Weights of a small transformer language model: no biases in attention or MLP, 3042 steps.
Each number is 200 + 20 x the weight over the matrix's rms, rounded and kept within 0 to 999. Layers, rows and columns count from 0.

# layer 7 MLP down (transposed), 512x192, rms 0.124, rows 121-145, columns 96-191
190,208,164,186,230,192,201,205,197,184,226,232,187,179,205,197,188,193,189,192,212,171,194,192,218,200,216,178,197,233,191,185,242,178,229,210,180,212,204,211,203,233,178,172,244,168,194,216,207,204,189,185,186,190,205,216,182,176,242,206,242,200,176,207,180,229,249,179,183,201,202,218,191,201,231,198,167,201,196,197,193,201,225,207,183,183,210,190,219,218,191,208,205,193,214,179
192,228,200,205,196,177,178,219,223,161,212,206,202,199,211,221,225,214,194,188,203,208,222,205,190,193,172,188,205,225,200,150,186,218,157,217,228,174,240,211,198,231,210,171,185,157,226,199,184,214,203,168,178,212,220,236,174,205,203,180,197,218,203,216,223,211,180,196,196,211,188,219,172,181,196,189,163,206,155,185,198,182,212,208,184,199,185,200,211,167,184,198,215,183,188,192
190,192,210,172,204,207,191,195,183,177,216,201,197,206,220,186,223,173,199,187,213,187,206,195,203,166,195,214,212,182,181,202,212,225,177,188,227,190,181,182,202,179,227,174,207,205,210,172,198,184,209,208,216,194,218,183,189,225,167,188,199,222,195,163,236,213,184,186,199,204,207,209,215,229,213,202,199,198,178,178,226,180,211,221,166,188,232,175,167,216,190,201,200,172,193,208
205,205,180,208,182,166,207,184,206,191,190,193,210,189,182,181,226,188,188,195,193,238,180,221,208,187,178,213,203,190,210,225,214,194,172,228,175,200,209,183,195,206,191,179,247,181,197,196,228,212,209,170,207,206,220,187,210,217,212,197,178,228,201,216,236,196,224,207,208,188,206,226,174,240,162,223,185,190,206,216,198,167,198,201,175,172,192,213,177,177,188,209,233,219,191,216
167,206,208,214,217,204,213,231,208,213,187,162,178,166,178,229,196,185,207,246,197,212,210,197,176,231,252,195,225,204,228,165,239,198,205,180,232,169,176,223,208,196,167,178,203,177,172,154,203,167,194,222,228,191,220,221,213,195,168,184,180,197,163,182,227,230,200,210,198,182,156,178,228,214,170,173,249,269,195,205,187,231,200,193,174,220,207,189,202,167,204,197,187,202,194,216
202,178,199,220,169,221,178,201,220,199,217,250,208,211,178,208,245,164,198,245,169,197,212,220,179,212,242,183,191,190,225,220,203,178,212,207,177,203,189,197,194,188,172,207,202,240,169,154,232,202,198,187,228,189,206,226,219,189,233,192,159,193,198,186,211,210,227,221,201,197,183,192,175,181,206,179,210,231,230,218,207,208,177,201,190,178,184,216,201,201,194,180,212,190,238,212
193,214,187,212,178,176,210,199,157,201,202,193,202,182,201,191,231,176,169,181,209,188,202,190,209,218,204,187,213,197,203,188,182,201,207,211,183,162,207,221,211,184,231,193,189,232,167,169,182,205,174,200,197,223,189,231,192,155,213,180,206,198,160,242,227,181,196,201,225,181,187,194,182,177,229,207,202,212,171,203,238,196,178,244,171,203,205,167,168,195,223,199,212,207,228,215
187,192,230,199,193,189,207,220,183,206,202,203,192,223,176,235,205,198,188,180,196,221,181,216,172,179,209,221,192,157,192,192,214,214,227,189,184,179,236,193,195,175,192,184,256,213,245,216,216,200,206,197,181,204,218,219,165,179,213,164,185,225,195,204,195,187,172,225,180,205,239,229,163,188,219,239,212,205,204,202,222,230,205,174,189,199,225,196,158,174,186,188,219,174,199,192
186,206,184,201,148,184,213,170,234,167,203,201,205,223,173,203,204,183,185,197,175,237,183,214,186,191,192,196,216,188,211,213,208,202,222,194,158,207,202,162,207,193,222,177,215,206,181,206,215,160,225,196,200,205,207,210,200,199,173,197,212,201,232,219,217,144,196,182,206,188,213,170,194,202,223,183,192,202,196,184,184,204,220,206,213,160,207,198,189,179,235,202,212,182,189,231
198,225,217,207,205,228,170,209,186,217,227,226,219,177,201,179,199,214,183,231,184,198,209,159,176,195,195,194,196,186,207,205,203,201,193,200,214,175,142,217,184,187,216,234,206,196,182,228,213,191,206,180,193,184,228,209,211,195,214,175,236,202,193,173,215,215,183,208,189,206,195,213,186,200,190,232,217,211,225,166,194,202,197,229,211,181,199,206,188,197,182,206,206,214,207,166
222,187,214,220,200,179,235,195,190,212,215,211,175,199,200,220,218,217,225,182,206,179,199,190,221,222,226,207,195,212,182,183,225,212,206,190,213,198,224,180,197,219,203,187,212,200,244,163,194,195,217,195,203,192,216,190,211,195,225,207,196,258,215,216,209,227,180,227,210,186,210,178,241,205,239,219,167,183,196,188,192,216,210,216,182,222,207,195,179,235,221,185,202,185,215,184
156,186,184,210,188,189,188,189,180,205,239,212,208,194,195,182,243,172,183,219,217,164,207,195,194,202,211,169,172,221,207,198,229,216,220,195,217,228,232,236,192,196,180,163,206,162,211,271,206,196,213,192,179,186,146,167,235,194,220,184,164,169,188,201,217,188,221,214,162,190,216,194,224,184,215,192,184,205,196,183,189,175,202,225,211,243,173,165,197,217,209,229,194,227,169,183
188,189,192,180,209,220,191,219,237,215,163,204,251,184,208,212,161,207,220,201,208,199,230,231,210,214,200,188,214,192,214,197,201,193,244,191,211,210,177,222,207,190,210,216,197,223,200,196,151,198,194,221,183,229,184,192,215,259,189,166,185,166,200,182,210,214,180,192,200,207,222,206,210,178,169,205,196,181,211,233,198,230,230,191,210,189,200,167,182,215,186,223,223,209,172,209
216,192,182,221,182,170,195,181,213,164,221,227,205,181,181,205,223,170,161,216,201,223,213,211,176,195,220,216,209,182,186,227,200,215,207,195,205,154,162,203,192,227,178,219,169,224,192,178,219,183,164,243,238,198,238,173,197,172,179,231,189,233,195,212,183,158,170,152,178,196,205,202,188,167,226,182,166,204,170,166,209,170,196,203,221,216,216,206,171,171,170,165,245,196,174,152
199,192,206,206,184,199,173,208,214,189,212,180,192,193,221,201,206,168,215,209,194,206,188,195,190,181,235,195,209,224,186,231,201,235,185,185,227,195,199,167,190,235,224,171,189,201,214,172,210,204,242,214,195,187,224,206,197,248,185,197,208,199,212,193,212,183,165,165,222,181,185,200,170,230,163,208,210,197,189,225,199,182,177,199,157,231,211,207,193,216,207,164,191,240,222,181
202,200,198,204,201,225,200,233,208,200,205,178,203,230,220,206,197,207,198,210,220,198,180,201,205,190,205,196,199,199,213,230,170,187,231,187,198,199,223,181,220,202,213,209,184,211,214,184,172,187,218,174,181,210,180,205,171,213,189,191,200,215,234,185,190,184,181,163,234,195,195,182,180,198,163,193,215,204,184,193,205,213,187,191,142,226,200,224,198,202,200,223,163,211,191,189
179,216,198,209,209,201,192,205,169,197,190,217,201,208,204,174,189,187,196,189,218,193,217,195,209,182,195,177,181,178,187,191,196,199,183,218,194,193,203,204,191,193,195,171,180,223,200,198,226,195,196,202,217,205,210,212,208,217,245,209,188,210,190,204,206,206,190,221,167,209,206,198,121,197,185,191,222,219,219,221,199,215,180,201,219,204,222,205,194,192,201,201,237,204,176,237
205,200,182,188,187,223,220,218,183,177,212,206,195,168,179,217,181,198,177,183,222,235,168,217,167,178,194,200,166,215,221,257,158,171,192,215,171,234,184,230,188,200,188,207,190,229,194,206,176,207,175,217,218,156,222,201,217,200,221,218,204,211,191,248,173,215,189,188,217,237,206,205,197,213,213,202,201,188,232,225,203,147,222,206,236,225,170,221,188,211,193,221,200,182,247,237
222,233,166,199,231,206,182,173,170,184,177,171,203,205,204,165,182,234,192,192,208,221,203,167,203,201,198,193,187,205,193,150,205,228,185,191,194,177,204,217,209,216,182,182,223,225,217,205,191,232,239,200,186,216,168,203,229,226,231,228,198,231,209,207,227,164,205,194,176,195,201,207,192,188,213,214,152,179,209,209,198,224,199,200,175,236,228,207,222,215,178,190,157,227,184,190
203,174,201,176,198,152,235,227,210,197,225,237,204,230,185,172,189,186,238,203,189,204,194,241,179,192,209,192,184,169,200,179,228,217,196,193,177,209,184,226,197,199,228,209,187,187,222,160,171,189,152,224,179,165,200,194,176,220,187,180,205,181,180,174,213,192,220,134,189,194,175,199,216,206,214,219,208,181,178,191,215,160,187,184,201,173,183,190,204,208,192,181,237,189,186,218
200,164,191,219,201,224,214,228,215,184,199,178,172,183,187,224,197,190,182,188,203,189,190,208,198,235,197,207,222,210,213,181,189,216,183,171,224,212,199,202,214,204,192,188,207,212,202,168,192,215,218,218,186,237,211,180,230,171,206,211,208,183,190,174,197,220,178,199,145,198,183,180,205,225,210,191,165,229,209,190,200,214,162,220,216,172,170,206,216,187,196,218,174,211,161,175
204,189,209,170,202,207,193,185,205,181,190,185,184,209,202,200,210,214,177,175,216,175,216,193,211,214,189,227,188,235,203,226,220,203,224,188,173,193,219,214,186,194,199,201,200,208,159,200,181,205,183,232,191,211,208,194,203,196,162,215,205,201,167,155,204,209,196,179,196,193,183,187,190,180,173,212,203,187,221,200,185,192,236,196,188,215,221,198,193,196,201,227,177,203,211,191
224,172,237,173,170,202,188,238,185,185,204,211,208,208,217,202,222,233,219,212,211,176,194,189,246,209,222,228,170,222,187,186,185,191,178,210,243,175,200,191,207,166,195,216,216,184,160,196,189,160,199,202,173,205,209,177,230,244,198,209,162,223,218,213,184,204,208,195,201,195,224,169,212,180,197,177,181,223,203,162,244,179,228,218,203,218,177,200,208,175,195,172,175,196,208,235
220,220,201,188,216,197,197,190,205,187,196,170,215,203,191,176,237,225,181,202,179,183,189,237,266,239,162,217,211,204,198,202,208,165,248,184,182,183,189,198,224,163,200,191,227,177,203,223,189,166,203,170,204,201,212,213,188,190,207,210,182,184,226,207,195,193,231,231,161,203,164,226,150,196,201,185,240,190,196,188,191,211,182,182,203,217,219,151,212,171,226,205,191,224,221,183
185,195,198,201,234,199,197,251,232,226,180,202,205,213,207,198,177,169,214,194,207,220,216,209,218,189,220,201,215,227,212,187,199,223,207,202,223,195,192,205,186,187,203,209,193,182,223,227,170,217,214,192,204,208,186,190,219,224,175,198,192,194,165,184,208,184,188,198,177,196,198,229,209,215,242,185,196,210,222,191,180,173,149,210,193,179,185,211,205,198,196,187,215,173,177,217
# layer 7 MLP gate, 512x192, rms 0.131, rows 122-145, columns 96-191
167,182,179,217,175,211,182,200,202,179,168,219,206,162,242,207,205,227,223,195,191,220,194,215,170,198,197,195,215,181,226,194,197,178,175,181,229,226,191,223,175,231,185,199,180,209,191,215,210,199,169,177,173,194,201,207,187,203,182,207,197,233,222,191,185,192,163,224,184,223,222,186,170,212,187,223,197,190,223,167,212,157,252,212,216,175,226,213,215,193,164,221,195,188,239,202
210,232,222,184,233,200,192,185,199,211,205,214,191,169,204,198,196,201,195,206,216,193,205,196,189,217,204,181,193,183,235,205,199,213,189,220,205,189,193,174,194,192,222,196,227,190,176,195,194,189,221,178,218,209,203,236,169,199,196,202,200,208,176,217,174,207,202,170,202,226,226,232,168,191,173,185,192,187,207,185,219,174,230,191,213,191,193,179,202,197,194,216,207,200,181,215
194,194,186,205,188,196,197,145,189,215,205,207,172,198,206,208,229,234,196,168,238,204,174,193,178,202,160,212,179,203,177,194,189,201,196,240,213,205,198,188,206,228,232,216,233,189,200,178,165,209,187,227,177,200,195,184,205,223,198,238,207,230,207,187,202,203,174,215,201,213,219,196,192,190,160,224,230,213,237,203,174,197,186,184,243,228,193,184,230,232,204,191,198,191,208,212
209,211,197,238,211,204,164,180,193,177,157,201,207,233,189,215,194,185,189,227,245,214,182,209,196,194,221,217,207,149,198,216,187,222,197,214,207,199,199,200,215,189,188,225,198,201,198,214,211,210,198,192,184,231,167,188,228,187,184,195,238,196,189,202,189,217,192,180,202,189,231,217,183,190,208,203,203,204,223,189,189,195,207,172,210,198,216,238,205,217,208,218,192,193,205,201
193,210,219,184,214,161,205,222,184,195,183,172,198,178,209,193,205,215,183,195,209,187,207,188,210,202,195,200,177,191,159,175,219,218,203,173,185,200,215,177,196,221,185,188,201,203,188,211,169,214,169,192,213,242,172,178,180,241,214,203,225,179,181,203,209,206,179,204,220,178,191,200,200,222,191,201,172,201,195,204,212,218,171,239,201,202,215,201,235,176,239,186,223,216,182,183
176,230,167,191,175,231,201,183,194,201,219,214,151,160,184,174,230,216,178,169,251,202,213,138,199,195,237,195,195,164,222,227,224,191,272,197,212,189,210,201,249,215,197,210,194,185,196,183,206,205,167,216,213,231,223,220,206,205,232,207,176,221,169,217,237,227,210,203,214,211,168,208,205,190,176,178,189,201,153,208,210,182,207,185,209,209,195,229,201,189,224,188,215,210,184,198
220,220,211,197,198,184,192,216,197,215,203,126,183,199,216,195,226,223,210,172,196,147,201,198,183,180,223,227,161,191,214,210,184,196,169,225,197,230,153,161,229,186,229,172,216,211,190,209,230,205,200,197,238,190,199,215,189,228,185,166,186,211,199,201,193,215,206,201,223,186,205,203,159,226,162,181,180,174,203,209,211,203,188,194,176,174,193,212,191,181,197,190,194,212,191,176
201,254,221,207,218,161,186,240,177,186,224,171,170,176,237,191,221,195,217,192,219,187,217,168,211,171,182,216,179,200,164,197,244,255,196,198,222,180,189,184,204,197,243,231,199,202,221,238,207,238,182,210,250,207,195,215,219,214,247,219,172,202,196,166,182,233,199,238,213,192,178,200,150,179,184,191,222,218,200,171,218,175,150,202,234,206,175,195,206,209,189,186,221,221,250,151
194,175,222,204,178,199,215,187,216,185,200,218,175,193,202,194,201,203,197,178,209,233,239,158,191,221,186,189,211,167,181,199,213,184,225,161,257,181,210,205,209,197,231,195,199,199,194,156,223,244,216,188,179,161,192,229,166,223,219,188,230,216,235,197,220,190,188,194,199,177,201,176,191,183,221,195,216,186,174,226,219,206,192,193,219,186,224,217,227,216,170,234,159,180,224,183
209,198,161,185,199,200,235,198,196,198,224,203,226,211,188,189,193,185,190,204,184,206,165,177,218,205,195,171,218,208,206,229,183,161,211,191,178,243,185,208,188,209,197,207,234,203,195,195,225,181,222,224,181,195,160,225,215,222,190,172,186,195,189,220,195,201,192,187,181,218,182,171,179,216,196,196,181,215,143,186,234,194,203,225,186,167,166,204,209,209,200,184,221,203,224,198
231,225,201,199,188,229,204,220,174,198,203,164,190,219,147,186,202,145,224,175,216,214,185,195,220,185,166,221,193,187,224,183,205,217,201,177,192,192,241,209,202,212,204,225,220,210,169,225,211,200,193,186,210,238,213,241,212,203,236,161,186,224,202,230,208,186,190,203,198,247,201,194,190,187,220,182,195,184,176,187,214,197,199,209,183,187,190,215,211,191,198,203,152,192,215,179
233,180,201,215,185,191,183,186,207,159,234,246,176,192,196,171,236,175,207,185,210,211,241,222,175,178,235,160,208,188,215,194,167,195,207,222,158,218,199,202,223,222,206,235,207,205,181,210,208,227,206,213,183,200,207,188,164,200,200,198,206,182,204,188,230,163,207,195,157,197,202,212,182,182,191,189,162,234,171,193,193,180,219,191,154,154,225,184,198,213,198,185,184,199,197,199
201,200,174,200,192,222,217,180,181,201,188,196,217,220,216,179,201,204,196,203,189,189,221,220,227,216,176,167,164,196,209,216,158,220,174,235,178,221,181,214,224,215,177,177,215,191,218,191,214,181,179,202,218,220,199,212,177,165,213,218,208,219,197,233,171,219,233,193,179,207,206,189,191,187,184,205,184,200,205,174,204,219,178,235,173,222,203,165,213,198,213,207,206,207,165,182
171,198,186,226,186,200,226,189,170,201,206,239,192,186,226,200,193,203,207,188,210,182,196,197,197,156,224,186,190,180,192,205,193,158,232,212,223,210,192,202,198,170,196,193,242,169,220,216,171,220,220,207,214,173,168,213,243,206,185,228,195,250,173,189,202,171,181,227,192,219,165,183,201,220,182,178,196,160,182,205,198,178,199,214,233,192,189,201,212,217,220,250,194,191,206,182
195,177,204,202,191,198,191,191,215,206,170,188,201,215,190,178,176,215,244,204,196,192,192,189,200,204,198,205,207,205,186,217,213,165,209,182,191,162,208,198,220,187,175,208,189,222,220,210,235,188,206,223,204,216,190,238,183,207,201,184,187,202,200,162,211,238,183,169,170,251,205,194,195,192,169,200,208,210,206,215,245,260,213,207,192,219,186,185,195,208,216,204,184,195,203,185
177,212,189,182,191,206,214,204,199,214,165,209,202,217,197,197,189,168,215,224,185,201,192,209,241,186,223,182,214,178,234,195,219,209,215,155,208,156,168,181,215,198,211,166,214,173,216,196,232,225,188,225,195,250,201,195,202,172,175,194,198,200,177,183,172,153,164,217,213,183,185,181,235,185,210,169,178,197,209,202,193,199,156,154,219,205,147,208,231,216,192,209,208,225,212,187
199,194,214,176,177,219,183,198,215,175,220,201,201,177,191,212,218,224,218,208,172,214,181,208,200,179,163,170,185,193,194,203,200,203,181,193,145,212,151,207,170,207,204,206,197,195,237,223,205,148,177,218,234,163,202,215,226,198,200,182,171,183,164,221,170,189,211,197,186,215,184,183,184,166,184,212,201,201,198,244,187,128,175,193,206,216,218,217,207,194,223,198,222,208,220,214
207,208,192,178,185,232,217,213,216,215,164,212,207,229,182,208,233,232,192,216,234,170,227,188,204,222,208,194,199,193,180,184,197,189,210,171,190,194,191,242,200,194,199,208,202,211,187,171,219,215,150,198,176,194,205,205,200,218,228,192,202,208,224,217,188,214,168,177,173,243,239,187,201,201,208,197,226,185,212,178,193,216,266,186,186,211,177,213,202,216,180,204,184,200,197,198
167,229,199,205,198,164,173,198,196,189,200,205,237,236,198,180,214,211,222,175,179,230,179,169,231,137,187,234,217,202,174,216,226,196,229,194,179,228,200,155,204,198,235,206,198,251,202,164,213,183,169,198,188,189,222,196,179,211,192,217,209,186,236,205,208,246,174,213,248,172,162,202,190,174,204,165,217,203,220,204,219,210,223,206,205,200,196,190,217,204,163,216,177,201,201,162
189,177,186,194,204,190,193,220,198,177,209,191,218,203,202,183,205,203,171,150,167,219,230,205,187,215,169,219,220,190,160,195,207,193,175,207,193,185,247,231,180,229,232,183,225,173,223,212,208,186,198,179,206,178,195,205,190,203,180,173,198,206,196,171,183,216,220,207,207,190,213,214,191,192,205,228,165,222,210,170,198,210,203,205,206,226,211,202,211,181,189,190,174,204,170,201
186,220,231,188,198,211,193,193,221,208,195,226,231,183,215,210,196,183,172,221,217,203,191,185,210,186,199,185,218,179,192,194,201,203,206,203,242,182,194,182,211,208,173,198,216,221,176,177,218,207,184,196,194,172,208,200,193,202,166,187,195,179,198,222,198,207,212,194,193,242,231,185,206,234,188,177,211,163,160,182,217,167,196,203,228,200,206,178,215,209,187,201,192,197,176,209
203,211,178,213,195,217,185,220,216,180,198,208,173,197,200,187,210,200,181,211,199,213,201,190,192,191,189,201,204,188,173,226,191,197,212,221,175,226,219,191,196,215,204,227,216,203,201,196,212,177,186,215,234,210,188,210,218,160,172,225,232,217,165,174,188,204,214,257,171,202,182,170,227,231,188,221,238,140,198,198,221,220,235,194,202,153,199,178,208,222,163,180,235,150,202,240
204,211,215,186,172,190,169,196,186,178,190,182,238,187,166,177,195,178,216,179,186,208,192,188,199,204,180,201,222,140,193,205,220,201,199,195,186,196,202,186,161,201,215,174,199,229,182,199,193,209,205,180,205,190,217,164,202,210,194,208,209,191,207,187,175,222,227,204,201,189,239,206,225,226,188,199,227,213,193,204,217,210,183,192,198,171,180,169,187,199,188,205,155,181,188,162
200,234,176,205,229,193,197,211,229,210,225,170,210,200,134,215,197,221,170,199,182,224,210,227,229,183,217,209,180,222,192,181,174,214,227,203,193,232,185,191,183,183,203,208,208,211,198,245,162,171,195,240,199,183,239,197,202,206,186,195,160,227,209,228,215,182,180,200,224,190,164,194,185,197,198,202,181,180,178,182,197,207,229,186,213,183,204,197,191,207,212,221,166,162,206,215
# layer 7 MLP up, 512x192, rms 0.133, rows 122-145, columns 96-191
165,207,191,192,195,204,216,194,225,197,182,176,229,205,195,185,227,198,192,202,175,198,199,220,207,215,191,222,205,219,202,228,202,205,186,218,180,186,210,211,179,203,215,166,203,198,202,195,201,197,207,190,190,139,201,213,204,211,226,191,207,204,206,204,196,177,187,215,196,145,199,223,208,190,239,161,194,238,210,212,222,238,200,210,173,198,163,163,212,257,204,203,180,202,220,215
215,196,209,207,211,209,221,176,201,183,197,177,182,160,202,216,211,188,205,207,218,192,202,198,192,193,191,187,185,168,197,209,172,214,197,215,184,215,195,201,185,218,191,193,255,195,178,190,196,189,201,203,214,224,167,182,195,211,202,216,143,193,192,231,203,178,208,206,209,217,200,175,191,177,203,210,201,178,208,208,205,201,192,175,204,249,204,175,220,216,209,179,221,224,249,218
242,234,183,176,174,163,189,219,191,195,197,216,209,195,191,194,173,230,203,199,204,185,201,223,183,191,190,176,223,184,180,202,190,211,190,229,177,215,217,210,219,196,204,167,205,193,205,181,199,211,190,196,207,190,201,183,213,222,197,196,186,234,184,206,242,197,190,171,202,245,170,210,192,215,203,205,225,224,206,201,209,208,216,184,221,202,212,174,188,218,195,210,207,189,154,176
199,201,225,194,191,209,197,227,195,237,224,173,191,143,195,157,206,210,207,213,170,227,172,199,224,213,162,207,186,246,201,157,193,156,191,231,210,210,211,162,211,217,188,182,190,182,210,181,189,188,165,213,196,199,221,208,215,206,221,170,205,239,197,235,208,249,191,176,202,184,215,181,190,216,215,191,223,194,216,215,228,199,210,215,184,215,191,184,180,191,189,181,215,189,206,192
219,175,214,206,179,213,181,237,173,215,226,219,192,213,183,208,170,214,191,220,199,194,212,196,206,184,196,188,233,224,213,183,217,176,213,199,206,200,191,203,210,173,198,177,216,197,177,170,209,205,190,187,182,189,220,202,206,214,186,209,205,191,208,195,215,199,188,217,223,219,197,196,211,167,205,159,213,219,216,245,186,206,220,188,188,213,197,211,179,209,174,201,212,187,210,196
222,202,222,197,191,188,223,212,210,190,190,216,223,216,209,221,209,173,217,183,198,187,204,174,242,239,213,193,199,214,209,183,187,227,164,225,221,233,202,219,177,173,196,225,237,216,181,210,213,172,200,218,213,207,189,244,203,149,172,215,148,224,167,232,185,200,185,231,227,184,186,241,189,182,185,185,193,197,201,186,225,206,181,189,203,199,182,235,145,227,183,163,208,173,189,186
235,199,193,209,217,194,206,166,196,209,184,179,190,180,212,208,183,205,201,249,167,232,176,196,186,210,208,232,187,203,203,201,206,200,230,187,207,173,227,221,162,203,183,215,192,199,224,185,187,191,204,178,178,171,155,215,190,228,169,216,220,230,189,223,199,192,171,222,168,197,166,186,232,201,215,218,234,229,214,193,225,165,202,202,182,222,187,214,190,184,185,204,166,160,228,193
218,180,220,194,179,204,247,190,226,211,206,207,187,226,186,219,224,200,206,212,199,243,159,221,195,204,199,190,192,192,263,201,174,170,190,201,178,187,206,183,209,208,180,199,205,197,217,215,194,155,232,213,190,160,211,222,200,197,134,188,243,200,217,216,227,211,220,172,183,163,222,170,213,198,212,170,171,206,228,178,200,200,224,194,201,173,175,200,213,210,216,207,192,165,203,201
194,208,172,198,218,187,256,207,219,186,196,228,225,180,192,180,204,205,203,173,219,191,173,187,179,198,210,190,196,199,224,197,216,190,201,181,194,173,175,178,208,209,180,185,163,201,196,212,233,214,197,180,196,199,234,190,211,194,200,208,208,222,193,218,226,221,196,225,182,218,194,191,184,201,209,210,176,225,201,204,194,196,216,244,181,219,219,209,179,200,207,219,207,196,182,149
203,192,214,205,200,212,202,188,191,199,221,204,197,186,214,210,186,237,187,173,205,200,194,227,180,189,217,168,199,157,187,215,214,200,227,226,183,163,171,217,222,182,235,195,192,197,189,230,204,195,171,209,192,161,193,227,195,192,179,216,162,235,148,177,170,210,181,227,195,201,235,233,178,195,173,179,248,204,231,217,187,190,214,177,194,220,212,221,208,247,234,152,172,215,212,176
186,202,204,206,176,168,227,225,183,185,241,196,174,175,204,197,187,179,192,212,186,139,178,168,200,194,187,198,167,194,193,168,210,225,217,191,211,191,204,173,196,179,189,179,180,193,179,213,211,211,200,191,169,204,207,219,147,219,221,197,203,174,205,211,207,216,165,217,197,226,245,193,211,234,158,146,192,210,214,185,196,213,175,199,226,200,184,169,227,205,158,235,221,191,207,189
169,183,176,188,194,207,228,250,222,234,183,178,222,192,203,180,174,232,196,206,197,204,169,214,201,197,190,229,218,222,215,202,213,225,185,182,220,169,140,208,213,170,178,210,208,193,181,184,185,171,179,188,214,181,207,180,206,209,230,167,193,199,218,208,226,236,205,183,213,182,199,198,191,225,192,179,207,218,205,220,195,228,197,226,194,166,195,180,165,211,199,188,238,211,193,175
206,213,208,219,164,220,207,189,182,215,218,220,191,238,216,218,206,179,232,188,219,253,222,213,219,206,208,187,173,205,237,219,192,220,196,205,203,196,159,215,217,226,187,186,204,198,208,171,212,191,221,178,201,199,208,205,179,197,209,181,184,239,204,184,212,210,170,222,185,174,176,217,196,198,201,195,174,186,209,187,225,239,181,245,203,234,175,200,209,202,207,184,188,190,177,171
167,218,201,214,164,193,198,191,198,207,189,200,182,211,175,193,199,189,163,232,197,184,218,198,198,173,204,174,203,228,221,177,222,213,204,222,191,184,161,229,191,197,221,225,203,196,212,221,181,204,187,185,198,197,208,221,220,197,195,209,199,206,205,192,181,215,166,199,208,218,185,177,198,196,207,212,186,203,212,190,213,199,171,199,184,222,177,201,220,186,202,196,223,220,219,165
190,192,232,185,206,209,225,185,206,200,194,228,224,178,217,206,194,223,168,206,173,155,177,189,169,206,200,184,219,206,195,163,198,211,207,186,183,223,229,189,244,191,207,205,178,204,209,216,210,226,195,232,238,222,208,200,240,202,207,208,227,199,168,185,219,201,202,234,201,199,182,229,219,207,202,189,204,185,210,237,208,208,233,225,185,205,196,215,204,222,200,197,208,185,195,204
195,167,214,243,169,198,180,233,213,234,242,187,200,186,220,197,196,234,197,190,188,210,181,197,176,214,156,204,183,222,191,195,200,218,194,254,220,258,217,166,207,211,194,216,201,227,175,187,134,170,217,202,216,189,228,206,217,213,213,175,214,162,215,172,237,234,208,186,201,170,176,218,206,185,220,247,207,193,219,188,224,194,232,256,169,211,253,204,189,164,213,215,210,168,181,205
177,197,187,228,171,227,204,222,196,211,213,209,213,218,182,175,201,158,207,214,197,202,176,150,205,172,157,211,195,177,194,192,228,192,160,176,195,178,183,171,200,218,204,188,187,216,178,219,217,175,196,207,202,182,199,204,224,183,206,210,215,214,198,188,203,168,202,220,200,193,243,201,195,215,200,230,205,203,203,232,211,217,235,193,203,195,170,168,209,225,170,198,259,214,181,198
196,207,192,241,200,197,199,181,177,194,191,217,175,174,176,199,219,198,188,213,202,198,205,221,203,204,180,188,214,232,188,226,173,236,165,176,203,183,225,195,199,226,189,181,218,175,193,226,213,227,259,193,205,220,183,198,187,210,187,191,157,166,215,196,207,202,182,184,199,213,179,204,192,209,208,156,170,204,205,192,218,190,186,188,227,201,190,192,144,195,190,173,205,151,220,200
218,204,182,201,210,192,206,193,242,197,208,222,226,192,230,219,206,221,184,201,247,199,189,215,172,157,214,240,208,227,219,204,211,166,220,173,205,233,250,220,223,178,211,235,213,210,196,210,199,213,193,199,179,171,233,215,190,209,214,180,196,182,220,203,209,203,218,180,190,194,204,215,210,229,175,212,202,190,200,177,207,160,173,207,189,197,172,214,229,185,220,201,226,205,177,205
218,174,210,239,230,205,183,216,223,187,213,238,205,206,190,191,217,185,192,192,218,192,173,201,172,223,204,214,230,204,177,206,200,191,212,178,225,200,184,213,207,202,187,221,179,177,225,168,226,215,217,240,219,187,203,201,213,207,202,198,198,203,221,166,203,197,208,235,187,181,205,211,179,185,195,156,169,209,229,151,196,183,207,208,185,200,200,205,239,196,200,191,180,182,206,215
243,195,196,191,183,192,203,182,219,203,184,219,202,162,204,216,172,213,184,221,173,224,178,206,185,193,194,203,207,206,201,201,205,209,230,205,192,158,190,179,208,175,209,193,225,215,177,201,220,199,187,215,201,216,204,174,191,207,178,186,203,209,175,221,194,210,197,193,193,238,196,199,190,244,184,225,216,191,196,200,191,213,219,235,229,181,207,178,216,184,188,193,215,192,197,229
222,172,204,198,226,175,196,176,189,164,229,203,227,167,183,185,200,193,179,222,220,194,206,145,209,180,201,218,205,206,197,198,189,222,197,169,206,189,185,212,201,156,173,230,182,227,178,191,152,178,215,197,185,189,201,189,216,177,192,182,172,198,214,201,210,195,195,196,219,204,187,200,190,215,216,213,212,218,211,205,153,215,206,212,182,181,164,176,174,201,204,204,170,182,205,180
175,183,190,184,213,187,230,207,162,155,219,200,173,197,190,216,200,225,204,180,150,219,162,200,212,195,215,210,214,210,224,207,205,166,172,195,222,166,211,146,183,206,212,188,201,191,200,215,220,209,179,237,189,176,207,212,201,175,212,220,209,193,220,205,212,202,245,181,171,188,210,200,207,162,155,227,210,179,165,229,200,210,213,199,207,214,212,172,204,208,204,212,202,203,196,196
184,169,220,204,200,217,171,219,179,203,143,175,212,201,233,194,197,188,194,178,235,171,193,214,200,192,186,183,205,192,222,178,179,245,209,174,213,167,195,197,172,197,248,200,200,200,198,190,204,203,177,185,206,220,209,190,212,209,199,186,217,191,187,210,163,214,197,230,149,168,217,215,218,206,198,212,198,222,187,195,184,181,176,195,171,176,173,163,193,174,187,199,207,210,193,206